config = dict(
    n_layer=8,
    d_model=256,
    n_head=4,
    n_kv_head=4,
    head_dim=64,
    d_mlp=1024,
    vocab_size=8192,
    activation='gelu',
    norm='rmsnorm',
    norm_place='pre',
    norm_eps=1e-06,
    positions='rope',
    rope_base=10000.0,
    rope_fraction=1.0,
    qk_norm=False,
    attn_scale=0.125,
    bias='none',
    tie_embeddings=False,
    parallel_block=False,
    init='uniform',
    init_std_qkv=0.0471,
    init_std_o=0.0118,
    init_std_up=0.0471,
    init_std_down=0.0118,
    optimizer='adamw',
    lr=0.0013,
    beta1=0.9,
    beta2=0.98,
    weight_decay=0.11,
    lr_head=0.00726,
    grad_clip=0.5,
    warmup_steps=234,
    schedule='cos',
    final_lr_fraction=0.1,
    batch_tokens=[32768, 65536],
    seq_len=2048,
    doc_mask=True,
    train_tokens=312400000,
    steps=6684,
    dataset='wikipedia_en',
)
Each number is 128 + 32 x the weight over its row's rms, rounded and kept within 0 to 255. Layers, rows and columns count from 0. The size above them is the row's rms in percent of the matrix's.

# layer 2 attention value, 256x256, rms 0.059, rows 173-178, columns 128-255
size [117 100 116 103 111 107]
[[ 72 141 102 169 100 132 153 109  33 140 165 113 113 178 169 102  90 129 120 127 121 122 143 103  95 120  94  92 109 125 131 156 100 139 127  91 128  98 165 167 109 174  84 133 148 102 107 139  92  84 134 130 115  76 100 157 125 166 121  95 145 143 142 141 145  84 163 165 144 113 125  49 119 169 127 163  71 144 174 149 124 154 108 140  92  93  73 136 112 105  90 100  96  88 132 128 131 114 124 118 174 105 118 102  47 135 168 112  92 133  53 137 159 150 121 158 220  56  69  96 132 151 114  90 153 110 125 139]
 [143 143 184 166  73 147 154 151 125 143  89 194 129 171  72 108 105 177 102 168 135 100 118 130  73 191  89 157 139 157 115 180 111  52 123 181 160  83 123 102 135 126 153 166 165 115 136 153 148 134 158 168 103 109 117 131  93 130 106 133 127 136  67 163 111 147 102 130 136 129 151 133  93 108  54 155 146 109 112 117 143 168 131 155 136 112  99 197 158 138 151 159 137 140 146 126 145 130 114  97 103 150 150 105 164  93 105  84 104 161  64  72 154  78 133 156 146 140 134 203 133 117 126 110 170 178 125 105]
 [117 103 142 126 136 157 144 100 126 110 139 189  91 129 199 108 140 103 152 105 171 117 116 107 137 148 132 190  86 148 129 155 106 119 120  63 150 129 172 124  80 168 179  78 144  97  99 111  98  94 146 129 102 143  79 160 138 191 140  59  81 105  69 150 150 171 141 161 172 161  93  61 139 160 155 125 174 155  65 133 110 159 136 125 141 153  92 185 150 148  98 125 128 159 147 192 144 117 122  49 169 134 174 128 134  63  97 121 146 110  81 117 148 141 113  93 208  83  56  91 147  92 117  57 136 156 123 132]
 [166 208 112 124  93 149 106 185 168 149 149 157 101 136 126 144 117 170 183 148 118 143 142 115 130  74  66 149 112 123 162 152 167 148 133 137  80 120 107 103  98  94 133 176 144 147 112 165 145  70 155 110 172 127 172 143 123 144 142 204  71  51 145 146 165 143 104 152 153 154 147 179  96 172 136 132 128 125 168 145 130  85 131 110 129 138 142  62 137 142 172 131 147 142  52 122 142 137  87 132 157 173 123 117 174 185 104 104 140  90 115 117  98 134 165 114 100 126 192 165 129 147 121 188 118 130  86 100]
 [191 133  98 135 105 109 110  60 182  60 125  85 195   3 161 148 112 120 124 111 123 182 162 101  93 159 164 100 139 100 150 114 129 147  91 140 125 135  97 130 173 143 111 125 129 125 154 108 104 130 113 132 157 146 153 128 143 105 144  79 146 169 118 131 145 109 147 130 146 130  80  89 134 148 142 213  64 107 124  81 142 180  99 148  67 136 156 103 122 138  97 142 122 123 106  69  78 156  93 109 125 138 159 160 142  62 116 119 162 151 117 158 160  73 163 175 113 118 114 160 121  84 182 105 113 177 118 177]
 [ 97  78 109  91  96 181 122 119 118  87 142 129 160 153 185 167 189 104 133 155 181 182 117  76 112 102 154 125 159 108 168 140 119 184  72 144 190 131 101 106 186 144 125 151 127 170  86 106 116 119  85 108 102 104 143 159 181 146 146  83  87 130 160 182 132 102 154 167 126 130 108 133 146 138  94  91 141 130 113 138 119 129 124 105 116 157 144 110 113  85 200 132  80  85 123 118  45 170 123 120  99 127 114 143  98 150 119 119 119 114 169 168 104 151 144 102 106 128 152 104 163  96  49  36 102  92 144 140]]
# layer 2 attention output (transposed), 256x256, rms 0.0547, rows 173-177, columns 128-255
size [111 101 113 104 110]
[[ 72 131 129 131 113 120 159 168 121 164  68 147 177 171 184 116 101 207 102 127  94 139 135 160 129 147 125 111 172 140 173 192  85 107 101 118 101  95 144 144 171 124 132 203 169 149  66 118  92 120 134 138 158 103 130 157 182 157 116 156 133 125 131 143  78 130  65  95 101 147  73  88 125 148 121 145 169 132  86 130 140 119 155 149 109 157  39 129 115 114 131 109 168  96 167 121 110 124  84 146 120 163  66 168 121 115 159 151 145 120  66 192 108 145 159 132  98  94 120 155 181 120 129 127 154 102 120 133]
 [ 86  72 114 123  95 107 160 143 141 145   8 158 132 153 130 172 125 113  94 206 148 140 123 169 130 145 155 158 103 108  63 121 128 105 178 142  96 131 170 105 160 121 130 114 142 127 151 133 102 131 180  87  99 105 118  87 102 127 165 143 130 150  65 132  87 133 163 144  97 117 151  77 130 103  90 106 131  55 101 146 156 180  89 108 137  99 185 192 148 106 112 108  97  81 147 127 195 103 119 128 112  49 112  88 105 142 141 129 146 168 130 158 191 104 120 159  88  80 128 110  93 100 106 113 186 140  62  57]
 [ 73 142  94 100 120 163 103 170 136  86  91 171 161 118 143 144 132 175 118  88 112 162  91 143 121  93 122 147 105 137 115 169 148 148 153  86 100 133  74 130 124 138 169 119 133 136  89 122 175  89  90 132 126 152  83 151 163 205 113 132 100 114  98 155  76 104 148  60 166 166 133 101 133 109 149 144 118 110 139 159 118 118 151 175  99 133  48 161 137 104 152  69 139  67 159 111 149 117   2 192 105  91 100 100 136  88 144 145 139 158 152 124  90 133  92  82 125 137  97 162 159 127 133  94 165 137 106 133]
 [186 173  99 117 137 121 158 115 130  95 175 117 133 120  84 152 104  71 146 141 125 108 173 145 152 132  92 106 120 117 116 146 150 114  87  90 137  57 111  64 106  88 126 175 162 157 146 139  76  91 214 109 124  91 140 127  73 119 166 129 125 108 168 160 193 161  99 148 124 136 116 134 102 163 158 181 151  87 118 150  86  66 104 175 123 152 124 162 163 178 118 203 111  89 159 101 116 118 128  76 139 126 101 148 156 117 135 135  61  84 110 135 127 118 148 159  90 133 176 115  87 175 109 153 131 176 152 103]
 [128 119 123 171 140 164 119 139 121 120 110  86 159 108 184  94 117 119 141  97 136 167 155 111 124 118 137 133 139  86  82 123 157  52 151 123  88 142 142 125 142  99  92 148 108 116  77 146 108 184 141 134 157 162 186 139 175  92 122 111 122  77 152 176 173 125 168 169 203 110 154 167 127  99 180 169 125 102 140 147 147 131 120 139 150 142 103  76 110 111 174  77 172 179  71 127  89 176 108 121  99 156 111 202  91 114 153  79 153 146 186 121 149 134 215 123 129 126 159 139 122  91 131  92 117 141 131  96]]